Each number is 128 + 24 x the weight over its row's rms, rounded and kept within 0 to 255. Layers, rows and columns count from 0. Numbers have three digits each. The size before them is the row's rms in percent of the matrix's.

# layer 5 attention query, 256x256, rms 0.19, rows 200-255, columns 128-191
102:146140100076085086188135147122106126114133126124100163136125084156138101174144103110115153161157162110120111109118106099147116123139144217136111099162095178107118120126140151108094134161147106
093:101132127131132131130151196156175125095095103111133149129147135100197132123139157126179129134150117141118153103118181194115155118054153099107171141129147140136091113138107149142158147152165115
096:119141091121143114089126088105132150106131140141126108110120105112121181111108137130114158179148091110099115133153114141121141146128112131128123177159157121117129139114133147142100143170150120
096:160162167122124124123124108106143104143139143136129152147069104137126125114161130118126127140147153107111138197154116091130142112154138175142187116121146141144152155151135151153077158142139153
148:109118124158133114140175129143164093131104127127112151108130136153168122142129162131113114154150144133085143102139154142098156145074121111075166130123070146095128032147139116099123131109115101
097:074119150116122122106125130109096111102157188103156125139090147091115130156111144126116107149120133130169117121173090133143143145125103132107160134113119125120139099156148135099116131157112154
093:105100135132137103152126118128120139171161124109142119128152099098180167122132120146123126124144158108079136144072201160138140134118088118138120119143126100121126136090142088121139116087118108
102:158155124160135116131113125131123095128160125126126136130127155064132157136127146086124064138107119173124146106147122168116137173113056130124156091109131143101129123172111144069118087131102134
099:131152177122143132123100135143111105137131137128128124097154159089126162108102141100147129141113125137132165126162132141116188123106148132126083113133139115109135140141138119162122157150142176
096:108081111112143134140146108168115169098128127126120138127138153132109139097141132133124131119112155134103100127135100170082164116099049112130105106123163102167125165119131095097115064173077112
102:114145090158173161144141179108133130115119153116115092120151134121123163084121143119117152104107145103120113127104142139105125154114108144154133135130117154146130185141118127136163141110129172
090:119104176106141164125151134129119151143103119166141125139103124146142114169118119154127173148176139102128123130142109132172084156098158098138142110159125107121118096140108135146109111129149117
116:124159094091096111099099102122126138151114143187120116116149107101111149146103117120150107109101114148112186111141114081102109102116075167135115103135119121122153169150134160090101122177126097
105:147111142127124120096109126136125160184111124156147164127125159155101134093159151097146126125131133121135145169081125132127175102120105172135132114103119130139117137129102135164098121120133113
100:139157087117171127157099119095144100091161104111151117132108103118105134143103087106136096137116157146124101139131109122154101154130092126150113053101139169141113145111114121108139079124138162
114:124126119109162127122105123099121164132144133134182097098152107122136095113129109160135182104140140138133102153122131136143134107182127155181094133177173116091114180120157097145152151151173163
099:179127102123125138144120108113144162112128144071146120123121087151126103146145128125098148101128140141142147124133106129099172170121096154126113112115115122121165152188086106098160094152067161
114:127114124121142099110140116130125114139063073124129151143146118155064141130147134092108144138131157123126073144129134142139173098137152118108107152112157151135105140089133104132127122130134154
097:145098107140152126147132080151158117132182142136123148115139116106158143137145125102114121122124154075107111151140141143119130123122125122116117141106107066138166087102133142143097148169102087
118:132147150084125100176114101085121130143150123116139084115129138155129127134143121146125162129140092164141151148119141135126134122132133157171093127124121130143128127064100120167099189114140154
111:172116137098133141140115086130130122131097083128134142133148117156110106123182175163137161184142119147108175151149136118143118119145135149082132138139153123103116168104131090148103163127164146
102:130131138091145120119183098176166180145107127155170180122112131097101148129136134112110120155153097139138150087125123121081116146102138112117178142173094132120121118097118172141128134138101139
096:196096145125128156145151085140137132112114105141136191133058120102094122142105107141108148159130114142145151104141090133095114169149138106126124110160170133151150082177119087079185115141121152
118:145126155090112143169195129150141112110122136166123137132072133112108111129146140114130178120145220135131150109148095115161153147085114147113123088148096161107119077152118101094161099155148118
111:136149085147153091099174105132165122095165149138095168081109072092157127083090105159102166164145106137127121133098098050160156120113123109150138107134103118126163091133136131155116137156113152
095:204131152124107103138157101118134123124085117126158113154158113170117133143105157190114153149125087126148138122121119114130116107138134117175105126135135123098086155144119102143149164129105155
130:127140133161111099148131119132145160160173127165144140126124131114166099105163110147143149119133105095131134162088097097152121144169115189177112117097102086129178146136131113125101145155111159
095:154149145171163144116146149122126095125131147184107144103166136090165169143065066104124137152116106167135138093138124135131132127144115127186107102152105178110103132114127127133120153070157150
093:140139149136098127110122177149128144105131110160160117105117095145111082199158075146137124115167152126138132137148096116136111134128148111120124141124150105097103121152136134123155099162155079
105:137146149096142115114130102072140156127128116080112087130094119120099133157106121113122102132164124148156126111148147116105103103161149142124117143133139146133166119146115120147115143118102174
121:153092148168113143138089108103090117122126095113145124126107159121136104156162100106147167131120132104138112125099138143142109124172102180093141101125102123113137149125174142093075152146152101
090:143126170112116095087120111131114116116153131192134141104148116144137161099145155131095153102143107083129083102116141070111156157120144137165094119154121090157085123138054126169134160126154153
102:116089145174157116100182152150132111093129150074101122151112139101168092127122137112082102096095135150112147116122146174120115102081091130133171138112137137136095137135136099155182124108124122
099:120168094110184146137107136124122119102172131133120129068137127146145117116111160089159148153105161134162158149146110102158188130113102127132112151118114143118109079112121131169118131147152146
104:141172133089076108161159156204100106108122148153140137144122096161128131127135129103129100112137155118138190118186085136141149150109135133137120156129128139121095100123119128082167088122135127
101:157146133095122135143097097151147087151135117116175111116175114148128085117124157107139102118132151130108147155170157130145110142101142132100162117116143106117099130087140104075108125107166114
148:154136160100114124192127138109124136149166144095082115148092156156132124128121136187120112140133104174158183142141137159084128112138132090138143155136131120130112157101125129136120151093124160
110:106072110156156157112121132146117129147158110123094157128109164133150112103109147124129127127122138147157138127103103099149129142089074135123112099123105075130102095169162090147112119138174164
099:126099141107173114121153116122166102134092094108210115137129157123165110108088152116138142101142139127157151111138118127120143132102118073113148135138142155169126151117122032106158140130102161
106:145121113140181119092150133124128070105158117133144155103144115095101113080119146116121111170120142122099109109105108140127137117132102148152134122111137120124129092114151113107110130120096128
106:132141122174159134134162136148183080136155116147093108121145139119156131097080145132136128099121122132103135084153143120139124117104096094116167131107147110079116110158167138128189129168110132
100:130098107148120132089129151118113129142122125112155110138145112164151131132108157161119106122110125118141122063111123137068127093133106168158139112127129117104158148157109132096140118127150128
124:119164106101137126109113140142117110152086077135179114117162096157121162135097130132122160128117142120116091103122123120130133157115109141127127125124126129126115099118153090125145136122139117
115:095149157161119111118145147139148128118192121188074118118114136149113098130152122150123139126137108121109141123137152102146127129108127126134116129122073129102120126138114147110136134136107125
103:152106149127111138143081123113127105146146121163155111127127139100115152086148124140138147121167126147116112170110187128124146091140217113114144138133112118085122180086145149140124117116120123
103:122120106174118144105156148113152122121148157135150113148122123155154096129108116172066135143126123116145102143142131079125104127142137138172130154127126134111102107132098142140157119080114152
096:159161086096108138163136151142127113118113158154156057109136160145128148122099118156123126116118103151126129096125126107114104169184138115110141146150118112126172089092154125167130196117157180
092:138101142126158144093097104100164105123136135076159094130185138137159081108140177140137103163121125127100111129143155127110105114100139080135113052114126113175105141128147084129115120083167137
095:084087116111137132112146135106115144129116150133137118137134143113162127183111086157127104140094105138129148111144157166104087117104105090125096134100104129131150147162144111089177148126137121
099:119114141145142116152125096094126122130143126101124154092136137061140150107138155120109162157149142122104100144149129131151146095131119130128094133142133129157079143123118114106144090087150130
096:138145147091130113131109092135103137138171157087151129095166131112145091139135094104135110145133075176117121106131092104081137148124128156144120126111138128122165140139112143153124124055147127
093:150124139125187112083183167142142133098123126207134134148116160123141101118100149146133163151147136144117131144090151099120144103132099179158125125162135150126101126142124129129178092151113155
102:097101104113124125143116127130112133147123128105109129114091125187156089149172131125123119100146123104130110123134130171106159109133123135121084120124124092155181127143141119105133139175151081
095:139128117080126135184119114121128104123175137120139149079169081107134140161111107101128112111147102106125090089133101117077136173140124123149098151130154084155162168098134131155115146121133069
109:111107117166105110120140156132122130131100132148146147110148182137083154113181154124131150158145114140125126130137137107162125144121106168116141105123123162109128121151106135129135162108155089
102:142156137138128106058127158078150106118134105129129084129120150142151129154103142129130091099114130147112151080096103132104133113130120115115182137101109103158113217167137173163111142133100129
# layer 5 attention key, 256x256, rms 0.171, rows 200-255, columns 128-191
100:137133149120096118128133109128153148142132113125112068091115114071109137102131134155123119151127105094135081179097115123084148117149152127147106117104148130148114131131111139080111150150148125
097:124090107119115127128144158128096186104112124176117151156119131095101103142188169128116130120132060143136116101135143177142114114086110104123131135121153151138117143057160093120150165092130095
097:134108156143161128134101104110112092138148109116089092123135159116126127099122147097068150123131104168166108168119135088163130145134114134141126114131139107169137137151157119123111152172116090
101:152118112118124130121141134104152133164143130148093121155129146127095143123069132134133154129128144121130140089119166090117155153130088178149126141128107132089150091128103150143130158134124137
108:129128162092157145116147153128120138113107097080107114070089197135119123118121137175104125111108114148118145119159099108137106146095118123182114181108134136201085159107147186111108127102130144
097:162143140131110109147126107128103103139163164120166126160134115107138114125106126140154092107124178127124144120098121123106163128085101128178135120135128125135153082115131157118079133061166121
096:076136126125132151144131137116124112139091125085139134132162169128167107129100115141123101120151125103134105133135122114183131123117154123100145113136167090116108137145089135149099144106104123
098:116099097070136120155141139162133157134074104149162190163113097130119119130106133126173107121156121172140119092173110143104124122131119129138107121127119137109104131142133118133148125110171184
097:173116144114179130122088162139122170135100086131166163127134123118128104118078145137162130109134107122135148115097138118151122134125107125148101153100108142080186100147189133120148124126131149
102:131124154092144129138123114119117191112095097094155162090156124092151168116118125136121126112099101082115116169132083119104133131123097115154106166120082116151095122153097100203116162066120118
093:111121131132118096139127144114118108148113132131111137130120117081124110145125168111119121126145156085115127142111106147080118113142138149160116105168103131169166181125150104120144094170141144
090:117130130141144135136133076129105104163174131111091102121121143143108143109125114151118152131098118126077141107148171124147097107107145117143133128161128122108119101101142131141094101159145143
102:108148151090110134137084177097109135112114090119149082130162146106133137126107128135122121090106091136129136159134081098083126158137131187147127111117112151126111131094089105118116169133120143
097:124139152113138116156118155184151170131101137118132114093118150121137102153119143117136087143123127125123128130086130081110086147152116070128120131137138168134124096143131141154070105154153098
097:105144102149080103129129091118115103083107120133104083128167141111121128145092092128108120120121103124114090068105134155139100146145136106140128135141140116113131112143106121135140094193147184
109:117127122101129119113100150123167088172129149113063126138128125114107129090101073119135157142121091105126113104121126168148160060109176139106107084150130125118184144162126073123138110187125117
099:085095108113131189112129139124138164124113135135120143160112102105133160143081111129134093115122107109135125150130090120133121103113098122134119118161153109141106108150165108124142117100142166
102:081108168130103112107131127115104161098111153124123157118182135101104173081112095109086132126122074136157086140125172137101128132134107128112125147102140061118130128143125130129140139114093090
094:165113127093144138124143125162157139097107065167143148147126113153194142135114147149115127119131142132113174111132151131198133154161134105087185173102093139168112107168089157153130121122121097
096:138139110156121099122082113122131153160096102124163060129190115155119127127158107114157110162103113140128129127073121136127138162136131147103068109105138139068141117154150113140061106163091158
092:119115138099166108113115156113125127103139165127150162179117165144121122140145123100145155177124071133138153122146132142095123125141107176134111117094147067111146153141108098127105143116127058
095:135155146089131121137152152095116117153136110122133141137111147139185105126144121177126139154145144124117135151138129132151123158120136154115130106162166134101130056103119157090112148074102123
093:106097106128181125141133106187168093101140177120119177154110137174121111156119147145164144174132137117142105128119099112127121127129112145147127117170144119126129090117133115139164116053141109
092:110142132112116177125127112159150121102134155134147108157113133110104133075131130168141103097145114133106106119158147121120109127141102158149151134117123117142142127092152151110132102110142104
103:138117120112121126079134144153169126132137142143094088152129124115122133141147071126104176097123105124090151157106107095174140107135135130116102123145124163176139081131120110138122135134097095
093:091096139130147156148121129132137135132159121105138071106105115145127109132090118163103169128127096134169124141124127164107154143130148144114093127109142154138112134085192128088169114106128123
096:139157118142104111139103164109106110104112093093147110122148122128136115148095097090133129124143108103069117121126107125127150140130136170142072113118108153115118137109138125131120119099115187
096:129124114181117081093132148126163126153095109111129143124150132112127165091131124139150112082141110171151111139142091126159112080136174135133104106124124123098117108159139152096177092149135146
098:147159151120116074143123130096113096121109093116116164160084152147122176145124113122134133143166112136144154139166105136159127171131113140118133116125155116101135136074109135155137148120134112
094:096135104162104101105135097134134115147151162141113091132155124140106138138147163156134154129103110162134160167170178121106154173106108103130080088131137069111132085119110136133110142148090122
097:134129136116126128103191160119132068078138098094132123127106139113108094131142137152154107152146162146127111123165169101096131114132139138184140097116107116143153143132136174116139124131169147
095:130150136106170131115156118144174144170122131111162175120154088162123158129133084076145147115129135111138093096116135126156163131145119111079113164116156122134181111115192118086103115129137133
099:154132139138149145142145175083151190117117133158135139124098127141137106096150136141135128146136153128164156111108108147153112123076138109107137158159108202125129148172103138153121133098133191
097:131122138171143110160133136194098136140088167139129115137123099105123117140117104116105138142147154131113178145111128116133104137134169097122086116096115134092139136108137124112100103154137093
094:138138122134102147147052116117111153135117186161159093107145067129146128108141136133167115122131139083140111126139115187117117113158127143165090153144157139123133140123147098077104137105130125
100:173149121119123177095123145103136125106096112141141122114122128109141129125142117154132155104108115134128168069180152177157133136163131120090177145118120104123146121180109136103110091149089140
109:139106136156153138130104103132136128138147072101157100070097150150147111123143144133132099145134140101089132145123106156077139139100104133164090160139134147124142160125093108163152164082140124
093:133132101149142134122149131120103093117110141121128161149111129114137128089177105099141122172111131134101118137181066128102151107125095131146122147132113129107159103168103100169089110102154136
094:128128098183146139168122123117111116131094171148143139107152126136091077122150085112112157134154126106143128100124173163153113119118139115133140108173141099105121137154144069114113140088079133
098:142127152128123091127146156129116115108112161156074134125139120136125136112130133111111157102109102189153123090155094115183120129127132096097135117153077124137158089134115154169129141168108117
104:131155099098125151133143112146177134119075111133147119120090168146116078132102116112117129090131120154098184115133119153121125119115142122144175127130111157141093151092132113134154125145118090
099:115140095134157105123168155095139138134111056116091135119112121157124104133099174132115120134124090125137127128081135107140157137145147106151122103176130156157098148081103174094172128115147163
099:095158117159141115101083100135121119102120169082171135156139144105105132148124123109117136131152132113125102151105143107139135142191177152126120105137113137096091137087138112092127112129111132
098:128177135117119128140161102147106148163104118108098135112106149136091133118142115111120134105136070108120143148120084098093105116143150154108103143099173141184113122105133123100111142098111109
101:126145127109119163143131135136113118150095139105095149101094187133122132144105137151089139115186128126166124118137164102136110111125126103097149185129175176136126098094145174148121128104134127
102:170170187152123128129153101157105113154142131121097118109130158133161136141141098150121104126118129151132170139099095114129137143129100126107163130138132108171116107140118130099134087155130132
098:162091126138135129105093130152122171170138146125158111112129120133128167211167128127137118113127140128174153155131150162118126153170140138124129130129128150117175146126161104134154120108118114
092:158111079135142127118139171070145132092122114140099123120137166141158111116173163172122176111115130119142115096151145137136112156161151112123120167106127100157144144159113117169084122137106158
094:101123108109132093145117150133156118097157129117120093149158172155133079150089127160125134110098107109141098121104129155141139139063158121122123090158124129108084119086107134128095119110118126
093:133098138090147105183132143149105101133139096152135132169118119149102099114105162139102147124118101135125115135130131146157186098106135091104108166120127114137167176140061126113082137176190104
095:108145133141088109121165139116115148166176151096090136132124109107167162142140162101162074144085150122151128160102087103133140137139135123103104121107118109106175111176136142064136102136147139
098:153150119145143111117146154123136118162099132198130128105135136154128128157132149156118137102107122132142144161111133104114131153103157104097099081147133127143118107125136154139111123145124097
094:119095094117166115142093113153137123105145107082089168130118166147184147124127169108124106133122091121110136122130127105127122139105095145105119115160116089129121147105055097145118159097134144
096:136140118133138119097110177152105124129137150127125112126156179078141148155096149109127100125150097127134140123151119155134154121159126131117136133062128087131125124154124155106144122111108117
100:166090107089144088090130157175125145116102083139166149167109141154130110167103146122167129124151092150118104143087130068122134140113105120101138145170130137128100110145105114138080128149138154
099:173152162147124165108112156093137133096161095098144109091146102138102115179141126068134109073144093123149140113139128169139145133129130119134141146132126119172133120145160116147154148126118129
# layer 5 attention value, 256x256, rms 0.187, rows 128-178, columns 128-191
089:109145111110148131146146139108146153121138105131085143160129126114174148125141147098133129093168155152157099094103138110126166096146133085116149137149098150097102157113121121107156154169129102
103:138140151129140115133100141124120139149097154114124097145106140099151110115088136101150136129124122144165129139208135126084134124078087155101147102141149132125143082161127126144119113136163184
101:157089193153115152127121136145116132151153130104129110161144120132118115149134136112134165125100111119106118162133148151128121100141139075119130137145140114127179121140141123105129080095119128
103:102129142133131094115078092137125125084147089119162119143112153149108132126142117069137111113110177116148097118119140148108138166142129179130115105141124112102117085163097099144115150118153131
098:158136124108162116151148145189111122085144135139164150121119122131108123111132130141131101123134124124173138105132165086111138088135194168136116121143150124137127121152106122120110104120122126
099:066122089136104096096142098129108130131120104177159184145163143152103129133133123177112143149140113142183145138167093064112168152093096131115107126132135168117144157130164126097124146133088098
106:119158104091139141117139128135121138145152122136115165140131146123187123164164106150127158183128147160137148147127167100136151105138162116121125130153181121110167138108135163133133096157086075
099:108108123136105123140104114084135159143139099117120147137091149136139158138127112113148152124136078103153159097140099142124159089126083124138176105124094142103113131156145100128073131171096099
088:108152120135089102122088118103175111094076152076069126118089154129106136139180137140093125121151126128129125139145103117108122123154108111140158154120124133110131114081126123124096138138148115
099:106153089133127145147159109121122153137158116125107116122119123099153115135153080119083162127123154156123131166131156108127111085127115118077107124128054149160109134142150150096124141127129126
098:064115142128119193088119104114102140159095119134158160137151146134128088123159117090157121114115140113122114091106136150107130132180100115118127120125103125102185163103105113116113142106136125
095:102121135110145151133097151120131143140101131123119130144109163102149142090102158126133157119146116096178121123112116145104108103154137148128101114150137155127167100148129136154106161109141111
099:089128133133146102143123189142153136143155128121149129134122115111100131094152101119134066175150163166158095093129148145133134129090153142178143130105143170116094135112102127091098135098086134
090:147147137112118102152185147104169168144106159123146128131177120166159114074145116159189145124152107163144108100159109136113120122134124129118141080154118161143127154189092139121106126119135100
095:166104167154113078115103110138123135135167119136136117102112163105139083141132149117163140111142150111115114084117113130138117103138128103122126087181100134147057126106151134108134149120100081
097:136121170103104146145127174126116104104139127103131119139151136145066176117139139142121145163091117138112132123124132113134152140130153132161117121122110114116131138128125086135163143168134130
093:119113103071089127111129094158132127123153138097114113131131084119119138134140134111119117119135157095145101199153110095099118122150099122165118131146103111125126092105147128156131111108104120
090:197097108090126116128144116145141157117129141123133119145135134140120143124158172152140097096144089137139139156134091110100128106081148171154115073143112123122087119152150134129099075073121108
096:119126222135127153126168158104159097158112132117132181108092101134097114125086137128110125125152081103098141133141100119147192179144153124123086139133123154144105150083114122110135129156107117
101:160117101117163142143103141096191112141104154137151119111120115111121124109200131113151136133086132142148085100142170154126143155160070139131117145137152140107105118158163138131103100141145084
095:135145133126092093114132173119088118100140100097119156144169120148139099155105133161099098109146128106117136110047123113130117089149108114146139120134098131128118129089111111130127135135130094
106:130136147147111129147096124143148153179118132152151128084092117129129135110150123147150118144133194159170093119150142158145134108142109118084132135134140163143124153141170135110079126141104115
089:136111152120088129130154116149124116111161140093130116104120139099133144152130098159141125130147098158126128135103121084133127108109146143133143145133099086140169092145112149176155130096110174
096:164077088129114153110104126142128125139139121100124149134150153127118097115177101170154132125122128093130167105157079163106116133136127094114126106154157154134165117154102149130114126137099137
104:094134109108141100140142121127181131100088089127085155096115171159112141113157114117139154108127137156172118145155120135099128123113093158101095076134131130128112175119120117153129133108146144
101:103158120188119158146116108112136160122103075116142136130159097113125154123148118126092093147136162115111139134123140157136132171133116129133130145122063112101160141126133116110088180158124160
086:134101156142142094163121166075162106159121121133117130149122111128146168100146079134119166141144133125101124153111133124118109131109144142110112119131119120147083115114132134176118131119131136
094:120109122133103136156118147157146106145153122137124111162111144146150121081136173095145124115139109144132108148131126113091113105128161161131115079150135161125152165155081141153147132115101099
093:151139142099109169100121115115127158121096120170128106129164160152099194133147121115108153126122140125138153129139114119101104140123136119122134149109134130153109120159152113118137127086119111
105:152120149131115103151119096099193106111131108131150143151102135132125153123111109136138138111146143159133121102173157131163132122125125139122156117136121116136104119100131183125119174126116123
098:135153124146149166133151116117156155176139150117147140129144158131136117121190142083168098119097102166105132067113177145147097109110137147121180102144150095121118103064120150122109117118124145
095:083102084157092124129106132141138137171128088095120152133150124137143117139150088156124123163134104130119159129155144111123156130141113141124180157146106143146155078111116154122087130162128138
101:122121133121112095127132154126130133181135161132109124125116184105109124096128161101124137115072096146164104150127101124128107143134114128161169157130143174155090121098129167189118110182147141
101:128146152110095102103135100100150103106130164091140122129130141076080155075123104158142118119137124128148146131122109128120120181156111076151175083141142105092164083126130171113126111112066121
097:142100148150102131124148123126116111090090109123106121145080150108137132134157123137124167117109115121091110122174121139107118111156111125095121131156157183113119172147149154128131091172129124
094:137147130142092101180144146109146116105147146126136122136086127120115096130092113150132126176166115105119144106093106148115091115122129139104109089106062112100117136109110103134147126118134064
099:162076131135137157146092104118106099091132112120123118145160106140085101124168145134117121120111158108090109120107149088120140149167089156080075155134172121108195125150169093182134133173142137
098:172139131133170092149182114150083113117139141129141098137130108115154116157117126129119172133115135144139142147086149104151117129068122150139145076157115085177139090111123120155137105153125109
093:168152060109078122109111124193140099134130157099116098112135102097165054141143124157100136108123125122131109114147156114117138125156177123084100144146092122190145134118137181170104147139164172
102:078167108132135158127145116103150116177188158159136083131111136111130136152150196097163118136126137143154121142146117077122089115103143094109116099118171116136139174122160140136137124109110126
093:156126091126128107085151117145106130160097164113133129156157113141089129162168104132148132099104149112095181147093119154135128128107184148128160103084176126162128080146120084147125120110127142
099:146127150139149112083158116121112138182104129137152142103124157113140106137130102137153122117126175135126128124137138088106126114116123100058109164124153108173125150176156120124100121123174114
099:107099197137092111120134129115093128132138131100113099181118101110143125118147110119140140127137101141144124141126150139129146103097108133114179120140145148153122135155116095118138131135088147
095:115107125118150116153143124149103114140130159153113160145103112131135076115128131112109117133132165088152134083131152095152129120145156134134125079120135141136146105134074156126136145144121126
096:069151118144135140142143129082122142130149094152131116147166105138126147114118110140131120180131151174118125124157116133139146160122168134155114153100163179147153095137119129116093145128110096
105:175136132099111133168153122103128124097127111154154110160133133119105124115125145106146139103090088116125065159124143172107131117119136145138092130134131115145109117112138091108129171147133144
104:162143116174092111116117145118149078184088109149130120143111156121140091134134133144108148108158160123122105118158093104106092132121090124067157134096100138120086138130149141167125110139166149
099:171102124136188150106125085105148109129158118092145174148124086094171116131148142145163096119135147125121136146123156087106147094129147162166135134108135106164146163161159094147135157141169116
099:192120116108108143098122119121124141076094135118126105168124106152124156136114180141122104121149147118109123112110119100139110156143128114116109070163133113165112204115112127133113144132152143
103:106096119142141172119181136134090132144133129092150123146140070124128116111167139166125138168154110110084141107126109121161108114093141129135153136154153081124147133125155130071147101119133141
106:132150153114124135129104136116135131119139146133095152137103124154127105095123117100147138104081155180143133129108103108131131153110125134120117130166140170135109156164095111129140154153119154
# layer 5 attention output (transposed), 256x256, rms 0.17, rows 128-178, columns 128-191
097:143168164112182141131157126113144163135118080141098092118107158124136148206122150158169148093144120150152101145075127077146103136092127124138083141135097148133115131087126173133137130117131137
103:111104105136146117097094158123115129106096146108105117149102080091146127115103097110115113118158136138136117137155128109104127104126109120126117101119146150133121102168072126152163123159115160
103:147084129128123150081064169127124154129137137124125128133133128128160155099099107132157085139081153134138102155133161158146117099130176112114133153110181118087136113158089090112144134129086172
104:150094140118124134128099103153098141085146124123150096124183141139124148133104135084106129100093154154125096087136137098097156146105111126148119151118102145106160117135147160139120130110154166
098:141143082140138156097134133143106107124114108133135147119108100137150106148104167113066145126091129092133113153129114132083146150145160173163133146108134165125169131116124115114090111140088129
102:122113130105110102127157077127126118123093163064164139134115127140117164144155136158146189127154151108124141127147122132089109154116110082104117132139115144102134144132111130112088149127089120
102:107183143152156148129145108102098142105100142165124122166100177123149120108131108141095122154102150130154109142179168099130130158157127119137130140141154136091143113125110171093141090110096079
099:078130113133123148117105109116122162138144164129151157158157157096073140172110115156148141141133111083141125124113126137118120101114122139135105066138101155161165141162136136111159187155123090
094:100142108150164099137142193137147149087118114155080121134147114154082132184122110143117162132127122129123138141117109138104137093113107172113139125106141098129111109120129145167074112124137092
094:168103113184133107168131117109102121135089132127152144099133111128150130130119159129116145139117137169093139104145147098162133113107106141123114089158085159149115172120098115106191134140120139
100:121102141070117093104124114121107164128160139124162140124137109076135137126144100132143161117092100130121101095143154166081149182146099113097117124138119137098167159085138181113128143131175091
101:157135082119129105143099141140150173178127145148122159126130145107103132155127143142136148100105107076122083160140134127134107081158130094146125114106107123115119103147105100107135197144148135
101:117133130137149118117151148110145076138157117166181107146155126130119131115143089162092111123140121075154117113136124149144122144096126110128113155147152153092105112138150131118073132120102162
101:127127137129087119100126146106169175158129144128098095155180139134149140132115128103119099128130114195129156142154151169086122149113133104119172108165124162094148130174142103117101137132123107
097:121123113147114113139173136130144187130154161171175120080152162088172117136141127113157136106125118111182133090106150139142113083114144123115080115151136138145114086151133145142127170106115102
092:168109116121073152168182126152135141094088138123131094095140084145139160160108127120117149147081121111108132149122160140154145141095143116127112135131137128140084128121106096111121151125132188
095:054140132128110141080123119154100171119130113101122107115147087118137111158075123062088136140191177091134097135169098115123173129099135123152144089138125114122084126147142173151124130109129154
097:105128117124122130131093127177144165149171122100092143139174114159188134081148173156130139145139117127144088189115113114122152119115161161123172073109088103133157128129166141107081128120167133
096:119132161157159186118208104152108101147122105137089124089167140145149147122145097132095160128160099117113120150150087156131145134131177113145124123151119158170117113142106097142137153161125151
094:110124129161108117114109171120119090125122133143109106126115105144160166137151167129125152124066125095129144140127131120104109153127095133149128118103138099120113141119164129125142112119137087
094:096107108138131069151163142124123115109140122101147144129140104132153145155137096140121118118134131121152130114115162128106152128138120138130154154119136079162127122127128141128109125143129108
094:142119138108135157141134082133100126148137120158095123141120093112108103159147048193147160108140152118148130124155124104146133100145141105114118133105132160128134117138159113100106131131143145
095:150118107081100151108109151102127147105131132137143098077114104112116103139109136127118148103127131159105112098096072085083134119156160156120094179136144120125124117128112130189143121136158178
095:177102109111129107131158133129127131154138124079127088158131130122151117101130114126101097135144139169102125113140140148154142115131157159168089142084128123140088135079105135125135168130108126
104:103166113141125130145154122141103173129111140096109128099100123130091136112166133135135149071165125104145099117131160111104112104098100133120120098140108083139080128113159154155114066162157130
103:091139098132145146132162155119079156171120113105139148131136134157165161131118118117164112152142153119140082112116140146156144123125170156128100100075107150126102154082131133143150129130161151
096:135170146146153121102116159101146123143142138147102155140118149141148128119152096116110091084134103138132185190117131145156157104094152159100151055117143104169111133157129146154138128178128161
097:107167149142118149126147157138116099158108117130070126160132134136136136143129104114094129116106157141151105127148103142097077095166136130127149081121171143114148108134096108145162105101092129
098:148159130094076141165134079099158149146096137148082151146164136192129130128124133098132133123119120158134140142135139129106102153115128102113105182106112105102104140110162130114112142081098105
098:128130161132110122157090107091178107121125078140112153129138113093123117168143092144170122100151141132125120110150125168136116166140153122112121127121142159158136125121198163111080157103155109
106:158117140158115117145115146142124118179071122199168144097145160141156121084126121114091121138134116167128159118111100116120103137100122137145190089159151121116155123106083107134124123125128114
104:133131106161139119109128153140141131098094125164119114132133157121137155139138127209146110143155140104125103057124153129106128136147133116135200121102122098178090116144093112145150126136145104
104:146121175137085107142130162124152151136114172125132089131134150103114140075130121131135152124137100123120119179132117127160092143118131143116149111096131096119093164121145111156094171151152110
102:106126161120135128132134139130147095148163149114128105096089150098124128170142143141160112118153133137108197144136117112098123129144107128133107112117114126120122115117113091079129155130153095
095:136157175160102157172107141092074122160129183150104113116140088101122122124166114130142160120124115137140065138164157143150143110175125170163108120134135151137114110166123168148109147121108099
099:135125115163141142117087177173137108153114118144095116135105115090127092141084169114118125171136142124146129138102133147101095110142151140108139144107114110128135122136139116158092143119138098
104:127108112121129156117115104170095113110144137174100111111132080115181126160146095140106101136124148101123143109162178156137145153113097147115116147122108171153146134105175133163103137124153187
098:137101091134151105092143110153152142139127099112157163146109149161122104120126104113045134164095158166142155129093124121087157118081134131115165114135127119134135076164123114160126097125119095
095:152126104183085129127099151187129101092119158180082152167109136133132094122138094130133151115128166131161143153148106111113136110120121135091147117110134099111143111110113153119128135128152150
098:152125133163132132141123106094133110144146132146161114159120169149167143128121150092128157156150109108126128078106146108108101122102095101107126148102102132124144155104153109120101140135114131
096:146123152103127115129161139134140132138156110117073135088095123140129049130163127132110124136148114141134127098115101150070133131089143165133153128108125129136116153136080069126136112118112160
103:125124124118130100026111128134146137152124127109114173104188134142115128132128108103118119100139147107123144098127178092112102136137118083094128195138130161129122156176106118133102140123183095
104:124136156109126115082112110153107085139088132112115096136130149148134134130149105181127152115136106119132078132113101151137138146115103125082161134158174144151127112132119130103117150158130117
101:115142121127131107109131091096120114106112157197129151157176071150151129169156117117092136098137170128119104135092135093185136146149101155119121095142128152144131138096089128094154108166126128
103:107135070141176091179091128127102139118124094142144114060117130203161102126119098100143112164145128111108150163079098157106144147117132119117174135128142146094155140118148097156158142120141153
103:125139124132098126126126131142118126086158100136164105126142113180078105114077110135147165141049143113103124089124106121133123114093144107145111120130142119165099088138078079097123161121114121
105:151155121148113111177119157133177117137119147093097139167125155099115143126116164129115125122126128104129123119136097159115123112099106116130073151083115158086086174125097146148107145177140147
100:135117135122179141103171134158092129141104144145103144107120132099162103123142197166111163129142149097136101168128140120135114104153141118162126131160137092149131118124100117131082126112144129
105:132163092096101118143159131126128137098162134117091129140164139170134123127132206131138134133106117103114159109160102106123092116151114139099177078133113134145090136135164141126095135114115136
098:146139126117154154124134095120125105139152147085146118170156092187149154183129148136118113141147178108077135142120143169145146111111111157120125128127129132142144099167127140112132113113103159
108:113141168103126137142114105132108139100142105156098136140144131127142099094131135136113112140100162152154152169094126153130116142114133147124095125166116135131108138083113179115104120128122121